config.toml
d_model = 192
norm_place = "pre"
qk_norm = false
tie_embeddings = false
parallel_block = false
init = "uniform"
init_std_qkv = 0.0429
optimizer = "adamw"
lr_head = 0.00573
warmup_steps = 236
decay_fraction = 1.0
final_lr_fraction = 0.0
steps = 10340
Each number is 128 + 32 x the weight over its row's rms, rounded and kept within 0 to 255. Layers, rows and columns count from 0. Numbers have three digits each. The size before them is the row's rms in percent of the matrix's.

# up: layer 2 MLP up, 512x192, rms 0.0604, rows 263-286, columns 0-191
# down: layer 2 MLP down (transposed), 512x192, rms 0.0538, rows 263-286, columns 0-191
# gate: layer 2 MLP gate, 512x192, rms 0.0621, rows 264-287, columns 0-191
up263 104:130157122133114152102132148124073091132127112094131138169085121131125089110137167143094109122108137079145102136140137194107128155116163189165152137103153166132146105114248135101084126121057139106156170104143123124124125173116158048174112159104107144140081125157112068179153108100089156127112160144100128181173039099133105121168085156156146143074139122125102117130032203165130128098105168100108161127128171093145122124131124182097117129161139178102186089115112130175123139214127083148109170153106111128080141173188158130124139125100109134105092144163112102104062126100117094178
down263 101:141148118149158131104107194103073093143162112176106057139079134123114117097103179111137135107126185125156075137165107152132136176101139138157091163159157137133181079062172094101114156139093138116156133081209161139130112220135139104153122141082091126100087180144077093191164124130140161099164110127120153118082135088199154093178084128092064104134154132154123110144077116156146086132124095122139139100138132111112087160086141178153177118188094173077110151135139143125107086158157113059087162129169146094108159179135152118070087167120179133154102145148103124099103152168151158121
gate264 079:134128094137090114129164071079111135100130180142095172151105129121170137075169149192120094088108115154125132051134132097187087074150074124096082096046145063130158152139117159143151168102126129214097136104146085175138132091126145167055111097114147144091082133091158143130117139120199138159123130120105127090117163092100108133176156136143133091176112202166138102114121103145118127146114099151104149147160060149105110108150090077121145124182107160125100171092156083152133124134168158129141098161105198196137122153087137194058140158144072134134117129157166141107160134096140149165
up264 081:174156167121076139098151087131125085115109139169142140189115119138109127124197101186128114119104166155105114061095147139153146120149058139065171118050110099109193136179146125164148136105158159175088103147096085115081149091125138111068153111147120131120083117092187124177071146168079139150181102159108104076115071171149104085150106125120146082138144141153134136062126113131112090134100055145116165111112098118126161105179066110116124148125153126185124178126185099191138154169179122146093131140137128173168123143086119145171172138111097138164159149122156184119125116081176159168
down264 079:110129114186041085123137084120172160106146086104122154110138144132114110115110129106150115193098112119141149139092137128121111133133132149127122101118197135070104225118123147118163074105083150118122156126141135080133139143140108120106089121093115100089124113111146140086130122148186132086117121076128161116123149072159021137121154105149146107149102157115096093184130149174102054168129132167127161046160145129112138138139102081095148170252082119095103128076086131075144137116155118165148085092139220168121167147146116170122181154146156169122104165096119168129161121124123143106
gate265 102:170138142185121184091142165124104142110182131176078178123112161040105183158142132138088107170133122159101155127139170139135112157152127123087170126063117107111140117089078128146161119153079121091145141176193118127108178116157167173136112119088116185116100167147099150113156111151124143156136092123172032124077073192105160098106113153141168124187158084124127174069176129117104125097090112176183151082156150126099104101172182139165071115100178129155140184145180113182143114142111154100093128142139100151078127148181150120138102145086136156093133123156164160106111130117153160081
up265 104:085130074144174101122112116150096100154135164150114125037144099127128072165115099160130118156158095164108046075155161116073151126137172123143192118079151115110138086101092142103109170111149110112153108161120202112194165145119104124131112159076136162214126190101153098116164063120118110186141087141151084195133092118130129100100119145147118154125141124100128145180092092133129131168139186110121127142096163059122124113108157139113072092124110150147111114169172109140209099139093093156134058173136166122097155138140170114131080140111145099138145140194162173083160127096087127166
down265 101:048074114187171144099122123140102134081196122167186096176156138134173162156134137110137149104145123142068127123129164079141100166094124098188131133175126136139106122138140166108135133102156053154088049155124159143092150131113151098083127125127108127185091104125061129154131125159115112125091133125136135155219149086179106103138094112181176126161130157137101148090098095129058104091188154106080101132123103107149126113163177148146155119117131141127104090116148083168137156188126113163084117116204142160159169102141185090197116157100187122179134180164125122122150103149139082106
gate266 094:070123166188125121148130135140121142191186091168093105116157073129091154125133075109125150139094161115149083087125133083074115161087106120137084165146165118150148089143135076135140127147215184085138141131165121066076210102117158085130170087115145128173126132162162148190175119181133174148191109176173085120065053174128140086106103113110129128126076050099162119107172142089135163099114097122124103122136147150126084116099108120131087102121086123158146118169125132159164164126140112106108122149144068127127194173161101145136166123090116170138146116132102108104184110121184139151
up266 096:090118143167083136137108068122146171158172078112132140137106137091116110088213055127107131128097113106062080153132153119086143186115119073172123160123105170105146102146065110087114228128150119129148110114154130101166194105109147126111145126079152136092165191141126122196097121137085120155113131155091179121067130175139152117140098121120118085161144102143131131104146153124096110142142124122207135081111176123088120133140184172088137169135120090182148118141152105126125153136128085114124071160105106142102197155163171155145144163112227143125142156185083135132108098070100171140
down266 095:089104155176126152132097084153142186128122110130169137130129138073189156123117135094170097095149157151113144167098115130088149161114122096178109074147154163108068174075103164145110103052096164136173067125133183167123147088082129169132137127108124129104142125098101158099072105169159101184094120172133185126148133130207130127152074091098094139181184129107088158103100086172149128153094169082128127137108161150128163113213153171093061115144130061146126135132095139132100163101110104153120091132133063118131102172140126124136120087089112135114171073134132181166079110094178089101
gate267 105:170094115105165126113055104114118184106147079103063143111139116143086095122089142172137152206087161077163102098115149105111161108106118110164150154105135189175115051119081101153155104139097156149163145124168103071200149166113149115090093109109174099126162154093180184086181083049151117108111098121131127145102099098117116121088120147143161135069105131200187143124121125086102134128144151117128139143130117167174136143118099195110102056089117151148114143146133126150084117171132108114112123134138146131145101111117154164079127150061160221149177113072134094124174108157103147130
up267 105:113142113113161122124131116148095149078170094100119110141147136049154152139078148124193101151113118120059122169119121106074147079166132171114146106147136140145120074141125122095065137149107152126160106161119105151143138068128160089172068116146122135164158171097138106159172113113134093097125143134099164138133090091150167125112123179120148084083108177194101179137162134126077105184101201134128176108169149177181113094105161179132108123122091164112184146221151119111128084165131122082137194195130128087116067130102146109112119131092117175101079099102225123120148143117175150131
down267 107:156135080082139075134089121107108161101150109151133147113191072104146089070109102090087150157180132081138100100167134135112142116059183172150218141178179136159160101134087104148134135151121159092121154173117178147125145103129091154097173149170119116105102145157153130125120123139096115099129166080089136142119107107112131097122204094096134144115121130115123116063175146074074137066133103118127087153106131136081170119153102070066168180197135196117117121132125123142103097099115138186101105150118048167103105143112199159171141099098101140154152155106121125081146143123158201114
gate268 096:147139130130130157121065131125171114166177112122139086151061113129144130173142111122102108147110190148064156082089129112132172069126138114099129160147099124160146098067134154097147098092122162136137090128114130144038131124097158124127110133151061173152076124144105149201142074149165143088123124114121127160122144122127162169150103134079163140185135036121158199105113077124108126155100083138083177064159104187168130110157083175141124175141113103139170155130172094122099114140162138066080161118164107079134119055198134124116189140131137099108152190132107129122185105134113153107
up268 088:164172072190085159097067128147116163136144119098144076130172150203120127100156113145102103126094113205136123171151139131136132103147090103142138136146112122104099144087104089159107093072063130104144088117185119122079132181086156118110066179154123133120135174111137110135120089109194127114179121138131092117116192104130089158151091171161121099136133079172126183109114129080126080160139109120132124064125101157158092062128104182130103141133176074123112131105103100095184118159159117070080192131093106120151139132146135094145121107152132193156109097047152097109173094131075169087
down268 096:151136114111137167092139039110156130188097132137085076120134116129197101122141148101095115102125094055135093090148112161131138118171167120131065121105078130089157107145047123128150117104107150141102140118175152141172098126063075198110141123137121172118161128147166147125146087049125086131181155150151168090121166173132183145142153145104093152108135126147138126126169187183153117148126131183172165148154105097149080139120106100086072091168198110106105145130102143078108076076095164141144175111100173090154117100140122169045167128111147135160115092128178106116116138082137174120
gate269 102:112075120172134142114187146101073130144068109111120099140121116132087154149088152162124122174050102129165132148126124119173096154127132119204113090166117110107124128139199088127191123150141131134221196101181154112107020118183108138125126176169078113097145126123143126140141127126140160118126118136155074139108086116103155093141145121196157209086141146151149159154116090122123093164179061149111145149094165112121141084165098144161111120130112119107178109145163139119106140183080141108134162200126143129169133106096139104158146136112186093095171143134157100065133158129136048137
up269 108:090073172125131056130235148143140171125131139135123146093115097170115188147125157101135145153146138103123110058118163102167092117148103092133111143126138147166103068170135095131106126140139134121122113086172140153093151087095093146138122108151147100124102106160136119122138118161148145149125155136134129152084150145125136082077175138135099106141111151069139116134080138167118121170167041148075036165058136155065116152084117135100138151121162186115108102146151213135097139089186125081137104165160106226080124111131082134071125120131081074117117138194144138112079123161111148151
down269 110:144126171087110082123133150098134115126105067164110153130108112149136174140097157115111103147136163102091070117118116138128152125065140131110124129140151141151119074147116147147129140111122198153140110144112117118116086093122185141153098111120179149145145188128056118245095134132132194133148171161202118112143093207064109157138080104134186118080131102182177126070099181169123185121126119151144063154067122147145129133148049094096141095098107115140146093088108145154072106120118159124124105119074136123174129125172169127168184120143111135099166097132057098165125084107111118086
gate270 103:132145131100209106143124145159084129194111093116116146165157203094063088137083145118101126093167095052093137159159116149103098124094172145144146144119111153162157135140156110136121067134194125079099175173137099078145154125120112129089177125114117151165090114107174162077091111122038086095091206120141114161122100110110114162104128082140148168090093178091128151142129134132129199088141127139078150119168170070118170105119148080169134124084123123142122124118119149122177142105165131141083119162110160097135161075159102157107172153121132168111147130175108185134215113146071133112
up270 102:109133093131102135144187138122100090094132187161125139129139096156129142175158099155149110175109164194116126103113147069145170125115023127100193132148134140125107116150120120143133194179083066133152130140099098159116107118113187117115102084172099113086136159162076125143143136174178158152158110133094166080120142145144209085139115161093130121174137117162141136108116094113133102146133158126137163089097075187119099109192143134109083106093096074165120179127159161173138089120123110114145118060173087164070123135133093109144104149180082142149127159078130078144055157124206139093
down270 100:165098085119166180144099112177161125143173137108163093137097123149096061145159112147162157103103126128093172092156085120106077105124112125142137086149103149142137145142125064175126132150114161129117106120109135172116146094065133114062178140139133065179159074111132146122103110132125099125164145164156183143120132095066106118125115207128165187095116072138132152109093128154143141100149158092116189068127097088087157117131175098156044116088168116137167095162187115207181099133112157082128102172105126066136186120142049175121147082140116155091126087085124124103162125113103134158
gate271 104:161125153075183085120104118123071098128139159098153161096099161146163184117089083208181166162115167173079106084161131138111127146157120167123139110167135124113134105152142117119148124118140087152094194097102148132147141120137103119158192151093106144145097133142204136129127175119097133172113133099118122176112102119129153089154124114157176162131114097118180127127173122092161100133120127101132127099106156082123117129124101132165151110140070117086160101143132172135126140135167172122206093164132152120080173150103101111152146143074029145188114145133143208109207080041080064096
up271 103:126113075089105135123133119157174121181074097155129107151156131100133128133141123161106139094201129130120142100045146118100151051116139111119123155128169065092136108121151175143091145085173128105121068135061087112127131140096159135119117052175165108153137120036139118138122106088101073153103154118139127115140132154159078092109107104192155067162152076102175075142106111191122114126129127139070182120097140105144166103113146112048151127168172169136099091150075090093155100113131120159102102161072100095175108140119153186126124122133147068103098121077095132152116184182138112147
down271 106:133124192100108141168107100120161125169091119140133138095167106165060092091081136164066112100163069121135154182061116134076173146175112132070077119071116083105206090138158145134065130136129174118157149107134080092166133116162125128088114154130143186104187173109174095093059086103177102119198145150106137130110147157118159159137140151186069122120112110149076103164110148146176142131123117116134112136146151150209142140108137103137130092103099169139093087140081138079155121124104148104156158076139144087133091139175156160059116094101145152136112111151127137154100157109130070175
gate272 105:155143180059111184077162161132126121159087119108114140182108132111125116111137196080128151091170088151147121147183168114119140089105152128091127164161147072159175117168179145108145141155091110125111120183087135126110138126082096148128068161145114114073128135146116089109063131139134100084127139116135173155132148120118097168138154185121149159115138095161129189096135189156169150173112111121097136115088058202173168074117136097135105144159177119100122071142073094091169066109090147135094181110086090157174089123056086126080159152129136152108198087114098110131138162149101151140
up272 101:147168097121136153161137143073063133094135171119176128126131168097094080156139093125146097121158122141132146116156151139117152118088160134150129132163143088135138105147051166105017155140060109064103130139095125110120125119046153153138187086211037161090137131079123137129084098151205148146115074108146182170121120121117069160119120130127081130165138101171094122141162102144118138157111137121093126154158174162136126124121087074114129131088133121134164124155100105114175149107178111111163113130185138096154108173133155149141052164201103155119071131092167127135116129069151153138
down272 104:162188159127124124132167163116137062096135097118121146096171119126135080174092163119148102129138107116144127112171102128109153129195114088113108152074110108083136138133156185062131110123171121172144136162129053112140120147119029079109152067079090132151105195082101141143139053159082119129121204111073126098119152092222119143116124157142133097103107069147119178192128092156156150208080173094115154123096081099094120136112130126114144136190112146073187139153130134094134132105095160161133104143078103102128133148129123164155099153116122166146104157155103130124141158182138111163
gate273 101:124148082112131110104130083107175144136128093163176153092115122082121152160178100178156149093088134104099108122157199190121141132126124153168105137110166073060122176096139095132090113097119118157147139196112123177150136087071157120181198156101120124165061180120166139108123109140102128116138117203190110070067133123102134149105067111144128123098152059083115132092091032135137160168113128134148120065137125180168083102084110147116100136110107146142107117116145119113160148151126136061131128171090149154080143174173137136107076083138148141120119166139192119122176074121148104110
up273 098:111104127080134106146121117192125154142115199118080154079115125065137105098190145125120166126163087118104152098144154199093099115176144140153159111219084114112132093147147100085102178195094150080138136098122115125118123084180120092145171161166097102099133132178167106159123179160136175149105180140066161120115065180097161085162127091160118137100094093186123118185134159152114129119087122113119158128178220115170085112127117145081140150122146134125140149086181128124113154136106107107098095146138118129130105117159102104100093087080134079156114132166050159146111153158191102146
down273 101:081127097118113120129101082157159145114089127162104080091139091102133052179115110165135163129169160142060129144093187163104128130120113126112115124146090150126089119114153103101177074143099102162131147100120092163177166146083186132158126101102101064152136139106194056107135170103151070139220150193081131102135133135122181133150109130168121144142119156152131137172127127148182122165101151115188107148118077174143120136106080145129091163112076096172079136119125093128139178136098102175173128131122208155117104093162174091084085141115071110173097103163150148152163157070151107160
gate274 103:164171148082150107151074117130088151155131122150103126104135197102107126139142194147112169163088164090112160151105064105074172108153158144101149131134139159092117126125197047152136080150126184166122168095144130117123090157120130149120110138130123140143117105100207173097140060124094237098133166160062085112168076140109145127078087114063132118146104141129182094126116137088168119156116111208055165104112105122148144152115097094136117092116152099143111162146172083178129155081093126105119060105108100189133100104144116113104117148131129148126139111083142150100114121174153135073
up274 101:135148127089116081136042107145127150110091114124126116112079203127130074114148197121128135124134195138165136175145106137072149120192173124132150114159117190083091180134154120177126108111094183172160172132155161132141090167092090150126136133129181149131121111100157142116147064096112179156149156132114107077195096106146135130147069105091161087144146137124187113158161172106123109166105063193109208129098144118161149176066132121103146119168139082140103140126134063108099146084110145147156082162093121134111068082127073112097109157087137130092073130087122170128097111149150149121
down274 099:108101113131098136092114096114163157099086142165166122095112179158173106131134113073118152093191202086148091164134142201150127134199125089170145119191134192067090171138084189119130098125101115099168091101115135123127112075086091121157181109105162149102113093127167131149110136181141118158126128122156096112176134095227117139184102136154133106166132153127096174128164115133153139136129120093154170140154150152213120121137149160100093140222112116134144154133089119109095170115126088132104144146171097128095109099156130108160167179125181102149068188121132132162095128182104117079
gate275 099:156094135056150136076114093133124153160097156094118158135123105085172143158160159129107117114146073166142140114138162137131106128155153186125081155143135065111114116103121160148092106066085155137128153080126121150129128054180168116126121115170090113024096147131107119092127111133150121133046158118111101105194215120137125134113094134163110096137137152127117134175145132170102097180155156143139134115113129157126093062120084087104191095122085073140130145065155135111164083178089160152095037116133142172075080099148094124101115138128172131128111174170130105152188143151192144141
up275 102:130186127140124133084127093167137156122122092075159050136080137180130055162177101133147109112156105135121118150142192120110097164136080099102137192119170039114184086157120069129131093169115107186156093139169140151113128148133083114137108107144089093103108138111152131136120115149142117153176056100161130088113107111111181175117115105177093119165152127107100105138149120140094136079106106177101121090143184135153155143097133121095123139098131122157094158191174180150124115094201110142103143209146108126055163132053144158093142076157129106090129184160159123104127086081156126154
down275 101:117159096097139111115149116134181072106084119174085097087125214112108106158090116144163119130174086144108153129139171155140164167164119168109088118121164138109117144051142104077147112128052165132139165169134114105116172128175231141135161117172130144112114152027153132118136081113141102154136100048122127139147146145050099092101155122073167135156111175080077119179185115085110131110117150108152153094159140135190096159103122076116096159104125149095130172127129123111119078131137090170116107137125154130101094145141116103128141202076116090122087125119110137164179102162157080129
gate276 094:128152143153122161184151158104103206075097100158117253142142134099161108113063082108124137132144090084130177142138078157155138132132078089158116066152056113102131191168061095136143166169137129109118104165118082127093140143118100158115117126096130109120143125110103127161114061130160159150150117146104125118077105109140158145111106107079134099151151112104121117082121184132105149152189061070041129150096183117105181137154152108142165109129128117131143203154117167111071132119115194094145145143140081138142090126164176168119109101151151141103119120137092135079133072111121089152
up276 100:180101140135172159117041226154141151101172109077119141160124183131137148143092100073119124156127099106141155087099132113184150123100181122132135190136121113162171142128195123130116090203166142134110124145125085103151095122073085079130116067163135169143094099089130176122148178133144156065107074107174168141119097123141139154077132169080132060107096147108157106124107144101059150139164162135129109081110138138083120156120083126093127180120188121136105113136127094111155185100176112141118141139094133149147074160100187137116145119115069137122092187071141149142166162107128177119
down276 099:091138159131145134108073104136124140131143046079137178172118159148202094096116180148101143105103161173136123196075202076149133096135088115175091097163183057119174160093114149117112124154140158169122166112134124142136123127159179111126098076094161121092159140109170146082082130121127095139125143137160164135096110133118139119169160120163107150135128171140117134067155090151132081082098167046117076109136143109092118182134131141144155136085094141112133116127139089167135179162126068148108117094149144097076163133146202191161166127176140147180118199099156151119107097114116074088
gate277 107:154153086167150107173190108151114123153184176127126110109140146114123137129154077152144141146098154123065074058168166117121126210150132177124124097163136066136144148108165130167066133170146135126159155149132132147085120115137146168133071142101089130142132163150177105132154094138073130153147095093064162124094120117096179178100081130095114148187134092125133133163092132123102102147156144114142136108174198172069112100140158145102091082150167077076108089102161097123169121171125085119072156145081120125117106168138174112146100125140148160117189143128142104007149069135168132117
up277 106:111145160096154097214181092111127156112126118133169133072118132110135131142166119139124156089031155079064163110110114128121119186135122088081112124150089096193082109072118142120091104170118069161149161140142128163146103087089141109108161108164143130130127145181207114086132081112085116133052120098109118110132099142137161132117092161141063145152177043181136123168186131152175136115150113106133130088149147187084118101155167113138133086161118152060097137107120116128142154112157164096098118123148135077113069131071119121139101157165115216175153122088127166112153120135111149107
down277 105:102133107103146111186181128090154102146163147108158127073132122148214171101124110152174220137139186131114178055123167115127091114155088105154126106225143107169099141131108116208108131125077108077160106092145118190101128105146127142110168136114132150114155141141161095128149085101110079151131165153130180108168115153143183143116143103134098164098086117126151080158119153183134096114129147110126141104195159152131137136116188113179144125154106123096148063156032139135131080112153124142187104156098134118107153073143101123130169108103153203151134104106145086118124114204125148158
gate278 088:177130087072094213149093111135101120142144085147120128170110115144144015084138091122086119141124110067136080091180129170138144182132147168138102175179114129099138103163142088114113105089108121116186089152131094097118139129148148089116117132145054167164116120129112130135192144080127170086135136159124151097164086179078082136100133177138192094045059117123121169164124062131127158110163159120101172081147093167155150164157130161114099117116118139127108164128204119133131083124101191151167106099101152162178121127102151177093140141145144086125095144129107173132126102143109143134
up278 086:106128122145158167174167067121121127137165153143138117116135146116141146119224191134089135094132102097120148097091130141143096134157189157152095144117145145121102074118122123133098179072122094156061091195123135142131138124142160147179131111138137122115179113124123080143142154153194095069142126133081106143176166116123108153095193145156074100132079087180162188161139110186111149108178125164149145175158082170091132083110094123143161174157192163163096195114170173137176119067103149131128083130160140157181089090080162135169079148116131135119087132114134160169099106151094186134
down278 088:117108149126170142148144150111164132041139063133144121120038131119190135071155139126173025110113112140127169144096099141137139111174077152093167117177133166075119139120102142113123137175083085133103156115150064118089138153164136116102150162136185145156205122126139099119100145223113112165108114118118169124150157147167133162113178109165169117137126155160184138153148166124145127062133165136147094141108118105112115153124085097131123110187181137136098151133127089155094111105136150192137096110123167190140029143139142120096080122116141112120098109136166193084111098129071089132
gate279 099:173131120121122147168132058148188166085147117168158168095100130066101084153095180077152132139123075145076142141174147125192151176099121132108095128119159132114148194156155129138155160151154102120143076182120077134210113091123116104075199149120111098171137154110111145118143138100097169101158154167167182139093129155160151130103191180120106132145124139150104140135100152110138129137124134190109162140083134134107103127143129122095083106107099203112048160132139139118233144144128108095138142079125069113095111141113153112104135111202088178113106148120138190147119089175177121107
up279 094:193093121127137148139097118155128188123093240114160120072167174103118087114104149113173131094146090187131120196195132154123119155119161106086124088127109106142094129147118195121121123171117151138159132159083088153170136144147120096087155119057143172147133153139071171164164145154126136057191095165147139088097096160149115162115129191100109098144145075138142129104128108112099166099091153167102125091103126148115107125165142105104082153128085115070075081121110116109180109152139114086122124074115092152094108126155157076103137120132060148148048137121115208120129092155162117156
down279 095:133160160126159083148120166155241133138089155112070133082113127145162084139135151157125155108074145098105096150141122106100084110109163094123136109171119104080085119032112103111106128152087123184149190084152133120119123094154172125138083103149121193081177155143157049127092138152128130203099057156156110138119114119136108169185180134124152119111126113178138102123165165099131094157099137087107157142141104057103094142110116146142217149194132161127134105113125073149126193163075138094104149149153171089133148093173143165145143161164121122129132070127153117118160142129149100114
gate280 108:090097094128165097124188145153109137163124072166080128117202141137123139133129132162073176070102115124134126111148130154115116121125091091110124115083150142176092120132118087135127128114122109186134070084151189125125108159101175136114081083187149149140148125181085094080155057150127123196151131141114097128109103151148114079168098126130166095152142106143155136116100141202149073119100040127105119108088101133136118101161109166189132157137130156137169201131141207177122073136098174156128073173128149187157122056133133109102119146151158131169166126140161099145095112220127126147
up280 108:171085187125095130115120113146127147187104079099144089150164127162124126081063137138108058110116139153154138106135206118157152128118095083128151128125098129179118073151118115140113125123079143118131054148097161100113129107132143088129120070136130176145168145092143174085142156105215120133119160135091154081121127134154113081166103134089098067156121167183164131101104100134164072095073141096124172161130117197101119144151092137114123070125112151126099146130063130116162117123111178152167094148106164200204098111167147192142112089117132169174107086048144175161148101108141138157
down280 109:212175144064105134158119153156152128124113102056119113146106135173104106068122161094146107097120132162117134142153107139111148170186133102134162176186143111146172094149131118119125161147083118149118135127133132096184169101130131142109160072090108122149113068161138109098125165132149105047176079070144150154154091145126141121145136146100104122146146158196108132127087071140086043109115104155116096171132177135118092126148137159076128191130076166128079153147124107110119113050131160158103061076104151143043083085115168107124144206143110079143093114189114106128108125145164140131
gate281 093:139088151098161095116169128102125148120136145121134153092182134113088150131156184137148173135133090161095087126168093105101173163098102093148147120065143165175124152109140121137107076127169098104151156105091083121184087081171119082091130142157096110172115128131161178169057072101136133167095144145111076128179138130076107113052150142163115141140114128072094096166123189120102096082122120077112165068099143114153131167131137137112118063103089183118136150154066196206090097151116110116093108144108060100144130119141109123134185113135128149136131123122111198103140200119156176187
up281 090:155109089118114089171160126108114174056122154099128124077154111113106151142167155145136166121173092160109122142135124126162153112067095083155166107119140173142133131141098165146139104156136098125155171156089092125183087070189119133082147092138119118153192107141160172222039071129166146152064137139131097138163130112118093114124188108077153087114116119099107068153127136167126114114158108114086151130090200113100150156126157129053157093133101201128187118119047143103092135132156128115115137090141089098079123120122156141121147125117133108117104143144079192082094181062096139141
down281 091:122132205115147175166118124161153150111132093150109120070101101120155114088134143122122068131124175143164078111166153042154126130118151131103078097147058127106153088151138179181120058169058183175122089144129133100088124083148125157145150130070198118108152178152095175118123176110160095120144127124171141149095121078188126143138169169100128108112114103085131089156128125151134120125116163087181115112123121099084159088065094164139145111176058142150088157093105145127042165100100166111115133083136171131107089091119125132102095139186129111093103109159088164149157166111087162111
gate282 098:073212161136155152145182143143123067117167113139123079080202059121159176201128054131171112106138130159080150109150100104135118182116102139139128129159141071111146107104118127127130146135175136102081102100214095105136146151156088154111099159153159116063121169103131145148128130145178081135095140182170128162125134095104150153084102136184136146130124124136128166119146166147214114131130114128130157093125154121174167147111169093217117165130150113121154095148170189178157101087181122096139116175136100099109143133076174148177131149135157114129146151125134111131065182117138079147
up282 094:159133177114105136118132128151136075117134174123086098144124147180132201125138095140154151142121165102093133118086083159066119127199128090106126163123133080149093094093167137076132132146137106129115151152212109176136117102114115154162103079122114178134138122064107153193113129128142075152132104183165186112122115066164128144132107110179129086093151162129144176205118096196179053115165105141152084160101089136099147098155135157215094170117169083116121149118156147149152134125151120135074101158154186104129120124092150121138175125153099191172091132140200135152170149159097108156
down282 096:124102131161132138157141121131129197170122170123148103098123116179095157071128180122167123125107121091124149164091104156065111119070145158140096106163145070177096149063128174100135139134142124113109165111152156175146132164106144123233142080108161109053155110129116110128119145070119099162110101128150180136137089146118153132167063148146076103111149160068150163078172118152144115139086154117112073076127104149069041171164175109152100090076152058112142078134087128117090115142109130150083101119122063114151096163067157107147083178108117168124154124124127121147126121135107113070
gate283 103:205160146099110095080138195112104115183148174098157093162146198121073191131103134148136074129146177173050198149109108142127091075120135116070197137144086149124131130134173103126146092138139138085111132175146075146156093114093142074152122120122099161088096083100163158164116127142098135140160168149092041154116103085121124172100110087132187167167147100131138133118075144141177092130119080119094154073134121082065188093112126151154154126136103109161130094143117182124130116165133176136117130149041113163107143124088074149145105128141141133117129122133145128124163188113138145158
up283 099:123154113111084079136148134129146108135149122100123112123129165144101133121104149142124120118163120088099187192095112129140076070099084149110139085114129142112119181178099164108130109135138108037111074154136112137145036112071095129127137122049155182077125103091124131158091094110085135152101167112146065167086148076133082121164123087134143133164097125128111114131100177156126097167112050158115163112130146074159183139064134115142169133169065165191124069133127148100070113173162125123141139140134125112105107158059053157099074127100143126064144143160130118189122096104101141130
down283 101:044158152143141172158105164097140175059077103106148158108135107154141124102104123129089152109107113102170116174101158109141180127121132118120132069074124147063118146127053175112120160154083110144160140100087114115103140110142144162132162137078157115084164167138149154091128133120121099110113127166121163088076147180197124163158191141140138138086092112116132108173191203116153174125132130120158137143072166080137153118091086149081186078197115149133187103098141101142103115093100119167096108120186093108176049128122145101187087124189163129125134127153137191143094129112113125100
gate284 095:128095152098177212114112138146075180205148112101174085109104124116151215103148117132113099116156101106087200128131087164101141132158164109091164161125074093077164143118125123135119173082180138143177150101145124198168128200101128092167112139143127104096155117142153144118183175113107133097100113133090086119115116080147162059177123171144119122172143143059115123140144138095106127098159137146172107167104143133072126090113093159082130098183144110126197105138122121147138136161112111165205124125107139167105079125112175063094115140121119162116057146116103156129089125086121082152
up284 097:093073185187144144181128187148131066129162101128167108131142196131091149178158129172081137107165155131189159114123106150133071083156162157171074046163137123162156078144141088135152121134121142100116125159118168109105137135125115095117090130109110168172098075107106102142143109117097147143089115081164124148092105108153120107110158092103056107162159084074154195156180106206124113166063060091089107179088091145112126136088127138174120163115152093095142123137096180127151130066168165170115094155137095160156157120094122149154154123116133175134160137132152098083130123145088126161
down284 098:174151154151099149129104111087141136109150123171131152141168174121140077149153159106162119159161196174092099145169153146109143165069134177117132117144177075200125095103185065136143081156077101164159122171109098084105121073096197114114126106137142110099124116111119168115133138108136125118218168167123124099072108118057122155083149105159191152141146133169131124122147090134168146069133140059149164138178082153191116131173099079110104129150150127132115155123134137182094048131148121167111097128157114127094136176097203167149176116150096146105118092082178107116145087120144144107
gate285 102:153074109117140139122172110076096153089110097095157116134098146171104096158169160174189169139169135191140089141122146123119145126155129093061114114117133112153087150150127175126129112088134083137093153121136015160162148152162155198124101108190114098174088139147106190128107173142153117157186130147149171101111139175099127087171136122125102094121170105058119084156087089111105149137084106135142079158170118117129113117113106038112133095138088148132079152126170159115107132140163101124124074098214127156126128073133198129148107132127131139141088225096107143128108149145103166140
up285 104:079110147182096109140135136101125122152099150119170137159193100098128139099090145117062136116091132129162129085177066206159105119104149138214070178075081136140135136088073098121095170155109122092151140183130137138145124117074121090134188143109142153113128112154120095118134046097128076156089093072106103160143120179167030086146129140098162098160120101132096098098152137124093061135187127129113113140094177093104081104100086175125150145149093133113177133083139107162133121116064172173093143167140145076123154133124075117154125127154105155143129114194112096138086129118130141151
down285 103:111137141127145091177151090146124156139125166129125125073136087144088132148149181124152138159164162115113143135118163097102133119063076163185085172152126116120173137069165117146157140116154128130065113177154106150069138112104165120116172096130153195118123128113120185152127136140146114112133171150196141112142177106034149114103144118173200101110077128122151156158119096136083126150151135129137087137104143120091120152137134170158091160000177141209099108134129136130152163189191093101179114155102128147108180154147111175132161109112107163119138136148077161103124058115129111105
gate286 096:150129174150152187114115159199122124101158100132099061098132162138162160147155119178087141125133135146119159105085133154169089151127182084135125162145111115116208095091182144104181122132112193108157129119104114157151147173091121075149108129088073142112132177088102128092174166116122111073181100109149143131137101111128128170078150175114090172134182082096140157141073158161095159066152098168164138154118095097157094136125092118146106113137138061145108140184107172109125146078077082156143119166057085106183170116094134114149163135131190093094132130140127092103201133079104156151
up286 096:083159151085088125095157111113092117110151099060125114149113130184165118151140135191113180091126134118194126049111123119121138129147129138168148142136091089136118081118139105105142187119177218144149104098109122155082139181115181219141087129158153146190121204133130180094142146086114149110164099133167137106067136149135113139142115096192168151074109134154135104131123104184164134174144105083101127124084070121165110148145098160136123142141140117115167169194106207109120148089076124140102128142173184163156132104167102099116155158164109103140116156140118058163070102125112095118
down286 099:118121059106169113098122114132125163131098161088106124140114134115162197072104160105147123127136137136119117196096037109118092119152143131122219062116108116182139083163103121131073118130124149083099107088139182123094114093147116155139130170145135062103111113120111114088085141111149126129120126165149139072101164163187131130120056091158115127122129183134146065143128108134127135202160154074114101070124159103116172112141131108137178074198113078078162175169152150135111127129111174117145174103106207101098100108086111100127148121101173091141125110117096176126131106189065094103
gate287 096:103091152164160113118128123126136116130137117114163131099161230102068107147093078107077154133160120164084092111164081155090158163124132173118117124173091078152073163076129140112125088173069105094093105124134120129133096115191112157129049173166124159084103141112097121135106165103116125137131170109122101089159070105171158086151124138142130098109070093101102161140130114161180136073104103131152075143134165097199194114109149094101154170148134126135139086144143133111041175109135092141129127075111104104108127159107145108098100091077102081105078095105170085179110119158149056106